Weights of a small transformer language model.
Size: 8 layers, 12 heads of 64 (4 for keys and values), vocabulary 8192.
Architecture: RMSNorm before each block, rotary positions, biases on query, key and value, tied embeddings.
Training: 904M tokens, 7190 steps.
Each number is 500 + 40 x the weight over its row's rms, rounded and kept within 0 to 999. Layers, rows and columns count from 0. Numbers have three digits each. The size before them is the row's rms in percent of the matrix's.

# layer 4 MLP down (transposed), 3072x768, rms 0.0293, rows 2025-2074, columns 576-639
094:497542395522482513527538502488567505501464508452443467492492450515514474457543475450495485514514480424495503442501491507511528522481540523496497530503523477447526478448495511551495506485489554
086:508597496575440486550520558472494404489538560482610518558576493502468593513539536482438521445447556502572477568553492442538456514510532498434518511506461515462517455459489402584511579521544544
098:423507486471584460502506423558578483469486480514521495464460489511516476511552539542469475429514458505498478518519542523515515491504489512531443376446510570481534478570588482491487486452551512
080:510448544491467578511483480522419480519452499500527481552462514476498543549490441467521566496477464480462489544487458499510531511517439498488438500479523429489550468421498425449533433545475544
080:427478498482527489520492495504436464555501519521468525455459526518553494535502468553527490510485464510526503565434430569541595538568485468538500475480464478517460428461477485454502495487530496
112:467560440564531450504453496524553446495480518450516588455528440460438491471516490520560437533518419533548456524527550516492483483491533447489520493421616524466425526480517415460480504536584539
101:410442494501469413526518455457485555501473455551432480506516487565488488489532539447472508575464516467529508514535477544519522518453515496485503585579475434434504519501540484508541537510487524
097:513457467428497528507452482526503533514519521578500503506484434454537441488497554427490491562472498526519450513487471481477498498443518521508471482506518436485399516450533532570447435542470508
093:527535509402488398466484431442464526553496479535452556494475512462514424465466482488499487526527486546536512508489565489499502552512523505487596525481461498500468507497482485556473474502541461
110:454512536424453554527397427518498546465510578478510548544474516473523588504535532518452523528484574515456576462576441435469496519464469376438508481431486575512501516557519475509516444475472533
103:477512553447518539508563503545476454553525529530542533526431502576524476507565538517508502488495499542538486452537568542536532490515482478536586526496568436522526549500486480543538470517522460
110:521464483428473451415475462494541496414519548600499497518503463437484402453510497513511505515415501382469458486479426493488551444511495519512445509448570492491455441482542485561466535502538510
100:550484522503487491587441457471594456502500493515442482508511530584457508560482459566550478599445464497530455505455489498473490404566491448462534468429452520481513504497569542520495506586516486
099:463528401525512523487553555538531534526482530515501494473514502547529567541505524463422483469530523420464485443433489471468562555542533519486463496536459434410481489518494501590502561504541528
104:458450495505510509448466525445472470454468491516547440477347416462506446532504534511473558520515565481537528560511514515515454435479481514492468493499529460540475489502538506529501465511504500
104:464436513548499443494438455539492478465464524469407544518500502494459462526430430471554476468557525539499449496410491531479533415479527511468469489516525520565539464503537578550555515464522442
082:512448543442515572509523445523481551484604535535502498525432467534476480484450463483575545466501517526531418512456507533492522542478521461474488449497479458466513487457532497462496501466495531
095:557467494441466503435501503499540513461529522542473500515535514506565463535544465564481468505536478469491432539506452507565480515394535451540486543502453544450471522530483484436555555482518537
098:503529454483563470454462509461536497465499447526563488443500567489477502446502532507530463514515502443463520519535489476520506561486559502486537554493519553493464499487458567472499494469462491
095:395553525458489544481471531586485442496544570476482535526474443478437472477476523564420539502541556481559438566438458457504530521519492511540395542496500512476514486527578481495533508437504471
106:493504515424525371523561525526577366535506502508506507516499499418479534517427482486475466514442513473464493436469530537493507484518475503494453413437446508481611466570506510552476447463496503
098:517456507461564494506510462422512561546506487462507538537502436484571447495563493529500529395444513519484491559520477471459546540561497536481531516493495569465512523478433480535488495461487522
074:538488525487510560489471551445493497533521469463506556494714484490478484486488493510524460491507470501516549459471538492459446496514520517500439557553507537515523509489543517499489539540497508
099:547529504516468444445448508478516526569486524500435488483431564475455476485559524546525539474503418610490532543526461443458543538510513535478529484473582542461441474506501467425507496495564582
104:449431502510434463481560566551462522480422512393472454555468553521502497493537528500449505523570547508478548456458433550453486433573513458531479490488475558499502532511484497524531426552526540
093:495489477475524533526529517494480406487561450507487450553613514492494463494508516475519460524517536441519519459544535524535536442533418527560473479487514543478501494548520493513567505565466497
089:446511544532494488528505514507492527517461481501563520548653492540401516515511535472464498494469555431465483484568456514511564520450468507433503514640539540462513567515422491520528448523482507
109:479460519504540404517464495511498500485465429481388513486505423547459527558509400587511536448460481539480468515485424433408502507499514496489554516417488527508460463508463454520502527524558532
102:543536482509517489491455453385519533537504525549532525540469515509495580528529493495510582479512458475474455558473544509461551450479535452474515448480499470484462488483529495497559505562510519
105:459488449565491490436494514505534512422496480525490550444495563496460469551552486522481533394531421422546435514455507499491525489514482457487466511555479469509532486547494490559463494508401490
107:526536492512428479536517574475587523486469468546476484485439491570480596503508549464482499521497562488491491477483511491500495502602613549479467524450538490500487548536469469507539490531494515
124:450456507589534441510345415500569445506498453429573542446490480526423514443564498480462535473428571510495483492486543516435464479533541547493512477491520539466479567565474572547581480482490473
108:495510458484507522458470472599549586528520520570509507480514506464488479506478560536523528552566484441563474522542493488528444461521506533535483506469472495516468493477451548539525471547442463
098:498519515486466575514498536550578484473521526481507483497531456501549465475483485428489481515494492511543497476536500452503480520510494554565515492562430487541515468485463451480450497415462562
087:468439513462435533557490494535420477506541496536455497528511480464492500553534511475452536464495490518578477519492563412477484534510525509463397480590537563557481503486490429526465466487497497
094:471521457508494469508509594569500523420457449531546483464558542482475525467400502473473485424459568534461516515529477485491595422476460496512543531587473521491521554463449506547496470537459533
101:543501527457559440510479494457549499423526553406573483524444475505424460554478574493476493501502541505519485534527516511529529488602530461442515513527480519479415585438444494460480512485487470
096:504510437523526526420465522466554528552499513526525476526481424464487535491461540478535496493489494459492462501491433413463432486513448544499472517411568504514494520544519555449452535485452421
091:430513478524448449510468444491535576468474457473542456529467485510534475513493538469522494505544518402514546491483465546430485543503406469549542456495516490467449507510439466503421529456468470
092:546513519484576562483509470457568515458506412507488540464461579513519453409513491458529474571501546514505527524498486466502482486516531427497577509515486496481524454454482531486474495514493503
097:466481534567516463594525482495440513549497502512535456594598516478441506582494510576556547577573506517563420498436537544472559461541521466524452501496509438525450518551578441499528543488442484
104:436505521502506485511505472420521528471460529497451564497436484505524521390467539501511476522469486513486478538450421460532480493482537455406500506563509492545542497469536497532567464480493493
091:502478554494466547514547532564501512540495433476564467499716506496420545481456448517503487525441511509531492507431514475512469499450545503486475442517484480454486496476465417570553450457446530
108:519537522545465464579490480514546514566488474462457516507482552547527500600528481483486488488468489486459556533520472505513530475487477467550532553584435476483456459516533520461403422476407453
090:528492491523527504436509452558452472543478598511520493510471481549572500461491464424449520472542480412499510507444569458610498517433528508465474530510526460508539496465497499490477471537499497
108:520488582508452530511454428495473468569577534508512538486456474466521444467487575532522520507479453388529521493451534469454494422449480505489503553490551544493486473498526546431516407501511473
105:506479549505473512543474483439618544481448480521557544496500514448577548537520557511512497386586505458578488527451471434485456554488518499489604465468469508491439542444454553471514500480502523
092:595597489489475531482514522437489505454455459493561451494409575531518508500538513463550507486491507427495527508523533479478499448509482477521532582523528582482486532574488491532490486528485573
104:464486487526442458525560481539477571611480507528535508524662560532554484520515424544527494463475560483518482448506502473516529459478513469466507544451499512473475500519501500449455553576487469
090:506506518529441517538463425441505489482494506574487545549434536440537481530475513487521457600526505553528348525468487504535488468505480467492469513499545535455566467507499490485492447461500559
# layer 4 MLP up, 3072x768, rms 0.0336, rows 2026-2075, columns 576-639
087:504514514450523506496488501514531498466534503484511436475481481516501480471495520486498485495528516500470537486434468586524522485505471534493519483489537482482483525552517554455527460469515551
099:460428463506543421502486552531489539474510431524556458453510436540513524562432549494487478524520523504527478492498486511487450445514569538466592510510521514576479471484470462438519474462519469
074:397449506468495501480514552495545536467412497532482525526425471504551463515478479494402495594500524463537485504478556492476555459539505480527537546462511486468556525470522551522484475487444546
073:483538498568551456527467605509591568493502491562514480500456495491449510433482519538459505507485529477470539487494483533528534442470521465474483555513473497506506474594543548483563482512489526
107:520579464528483472380495558424432481503504525515501562475441453478427548501476537527475545561489455498499521440426492526566513553488516527503460511457517501491544524507497557516467540538492518
107:552437473459504457429410525424526497453549490476490473522503556512430505400464521534501547521399519537460555423482543450486518520471492503481488470516458524458498549447431500487481496531482493
098:518479415444477474468497516552490552543484477530498501536476505538471535440493545519400419508440513506504484485461518478571520529430541466550513472492427545442507544602522485585513448485523510
090:473504497485474578492550475543517474452492495519454502515416574501450470567478538551509499572505473488498449463469496592530499468513531500519535540544465507571552475530593533434514545544436498
111:542468527441494504546479519578519464520575466496538432441455452529518470476510419488509432500535484506516473526564482439599505443546485504514542438483547492531496526526553588504485530520489517
104:525514462490536432433527496542426471452484482404471495470410479487485603483562529563516497475391478544526541507563503520569491523505511560474494504586479481543481490498587522490559532473492453
108:521531489539515439562481502505586452492535580449521513447465500479521421538516454505533504526457459480533512425545437517550470493543497554511460433525469456511494615459519473503497575486493571
097:430423505442506473461523473457446478487536497472470486557467493477474533420470515522476553487453479480509552406434523437508416552446560485491461517526489468553508512512491559402544486480536558
101:537507494488567521572499533559502534420480583502497502462450511492474528506506571492517476466490454494568552500499468501499473433469491569564555522494529481510475592514516478517532452555496509
099:421495538475571491462517528487495561538455450583419500549474495496500520495471533454522462463490539485480458484413444529512537543506523544529480488478558393473454457490503591479396466484516532
106:553476453501504536523554548518525416414480543492453550447495464519538494552563459599466456522548460481471461491506551488511475451517470509498488472537452495487505526492451506539468603429469411
078:477470530534488488460443495394483443542493469492507463510491530499516482465484524451515445517546444492519563480516438498543479492490437481517498489489596497492508507545515508426476506548458440
098:461575573476508488459507515552511458513547492503485483460486511532514515507448478474508509563497484524458518447524553457492501490489538525531565444509493489556527578528479498506523467482402431
102:489533442568498560497592502347539533466495511545526570538479511495381441522513474495511516557479581498449405545510482454566527534519482506451477504550510555538449514462557500498471565528531512
102:548509521517543443451508427518426485482535553495540507445502530533495494404533546557514508430531584453494461486557432516520496443443502534502580434482546515499530497494509429523535516526556434
108:596470496460441462516508539470559547541485504544481513390474555539561562463575502486519436543542526537537554547499478571572543387556503509569497438496519510492471498628515630533461514547473482
102:533467434523494495448459560414516495465518527503516518478462504542461454477498512536500511511564490464458512540502573454492516455536537540603585514453543517539535591517559461441526459433525420
132:583478486476510456481461508470487513505495476453466554476499501551495538429470483508415504475531477496513457472534497503524475561479556527541453545515462500532527517561584541501515515508533505
101:528508554521556542513532534482518486538452481504445530502491530520513505483485518503355458438468513478539534462531523464517553526509550543547447473534421457513480507514526534494460542558481451
105:439455476526531460475480545524509498483454493510476524608443500528515522556538448553381506498482512539501460463480470583516495492573503519461475501613481510591451487434515564432471548496499521
097:491528488497498535440434541410503535461516513534555545454481522544474457511459484531480454519431426516518513486516544541517552517583491481500461504520493539578478523539483539582589605430494532
101:505552552598509423541537543524440483519433559476468577451505486534507456438576478526487464516490499471501542496510436580529512475551467516515454543489486502515573514545452513506494507484529456
109:472452472472525448409570551359501522499519501565451520490476494469496544454558487500519532506511416527543453508490501508537549464549586580531544459568592535498462516538467493510480497480459520
104:485446492451556475471460482445530489516492502423517499517486485484490458437479460445455528447501490492536438497483487500556527496461512608520487478463443472476421458552511535523473473508546496
106:439488493549518535559527519505526550504383504557511492476483519534489491509467521426472539502459441530411476510509501515495447508486549521509578446497456501474457531535520577455478539419482490
110:453484536469550446546451501494372475557564460480571517494464562515519554550560496472510495415508547516456480479521526501517533523472479553500539518563579457526489536440529529499439558481467539
113:464445464547519501529517462499567565501587474459540510464466525506488523519518459463518466461513491616442596548522514551510515529418488596447542487518468482548501501482534551569491508527474515
106:484503472491550503530461579486527510520533534427409524536504437491517505455472512499478456487457456521521477487523529518548488553509456481534515486445547561484544496526485561479499491505502542
102:435507475501574525399485483506421492578519471480474538447505574519457532492445490556470520457475459533458498531483453484525566532462575519516480506510480457485556577525572542515539488436491467
082:472465514529534429551553484500430524596528528475451446524520472489493445443508502548456531509462476432447461439490485471528507565578491560510505543441450443529516475580504583492511438500466487
098:539424451543508522479555503534486442530556549487486469510494437530470426472451458555458490527465474486516495467517510551478506497457554494433503476454536574473461479508608493483535503534494511
102:544509445538543451490536519486441542473441499514498582496472498560460509437489533505440496517431470433481453508454511606519517567486534519455513434463494531509490482559511510452540582554451527
103:571446449540550500482489543536501537492527498526493568492527552482477487466477564533513528528390426580518501457500398500496440511490449488434531480482546489530519474561473503491511583556429538
090:525555570533556513500519502509527483574514470425500486525503481464465508448572510450527495460519538536468579500557521511526462530516475517514481533532564509444524511504549499489405580522452524
093:456481497557556495491494503481533512566457513480518433450459549586424513488496460472474518488456520450415441437488494507519484481543491538471465415599506536556549538478487537423519526463535478
101:508420525577517413520453492417438477488517432421430544576467456473577558455555474520449532592492593510528461458480485493509492528463550505545488552533442494557441548534527495516514448531521468
103:519474499500508456446537455451536524461483477472503493514460429506501476504417551514455470458486491500501496487478483544542477521514488545456517427496496452565497473486493521513511585509477539
125:452459523501507498486462528458488465418466505478475543577468475528475490453505417473449461476530500455456424509488519563533508503516553553524488524504471503545479549571534518461501488506478501
104:521538483565478553503462592501458509509520492488504579481434527483490491526547479508467493559411490550445529452502507511555508500571529542465554544485552455536500560513507518544490520526512444
098:519504459466482522480495560448479522503488513506533567535457531480461548490467450545498443596433497583513469537539546449533480527454511514464506502422426489454520525546517518471539496498492411
101:524530435534503470491584482504488499496498415471500519524455594491559511556509460513490437464510455502513461455513473451557463551435491563472552499472501501544443506519534529480487484488504540
102:578502487475566543482491470507526496565536493520519556534511564505489479491458431448515461447521548500549486461514528446529470463464536494577547453448480506504493463509518498462491496522389513
097:474542534481485553523537525452514512554493594545553551548485510543477509453570511486510478524526516576581481518522504517488483443527523540557453482498377529515500493486557530519532519494478525
116:495518452536512473427555502446477512485532483465486556477479483520497547506545489594410541553520469481445425454426457513533519502492520513471519488571469463514492592565474533533512443452400491
096:487550413485585417442466541553461527469483372497579475533504516542496466438462508553437454500478480455511504497489542451516532482421521500477485464474518571537552506464471542577531532424454474
104:484539450442516514493489566456467481584533496527550495459435466568496570548488472559441541553509480563495469413517529517489446557535489506488510479534443477530506543533532518492492542567492502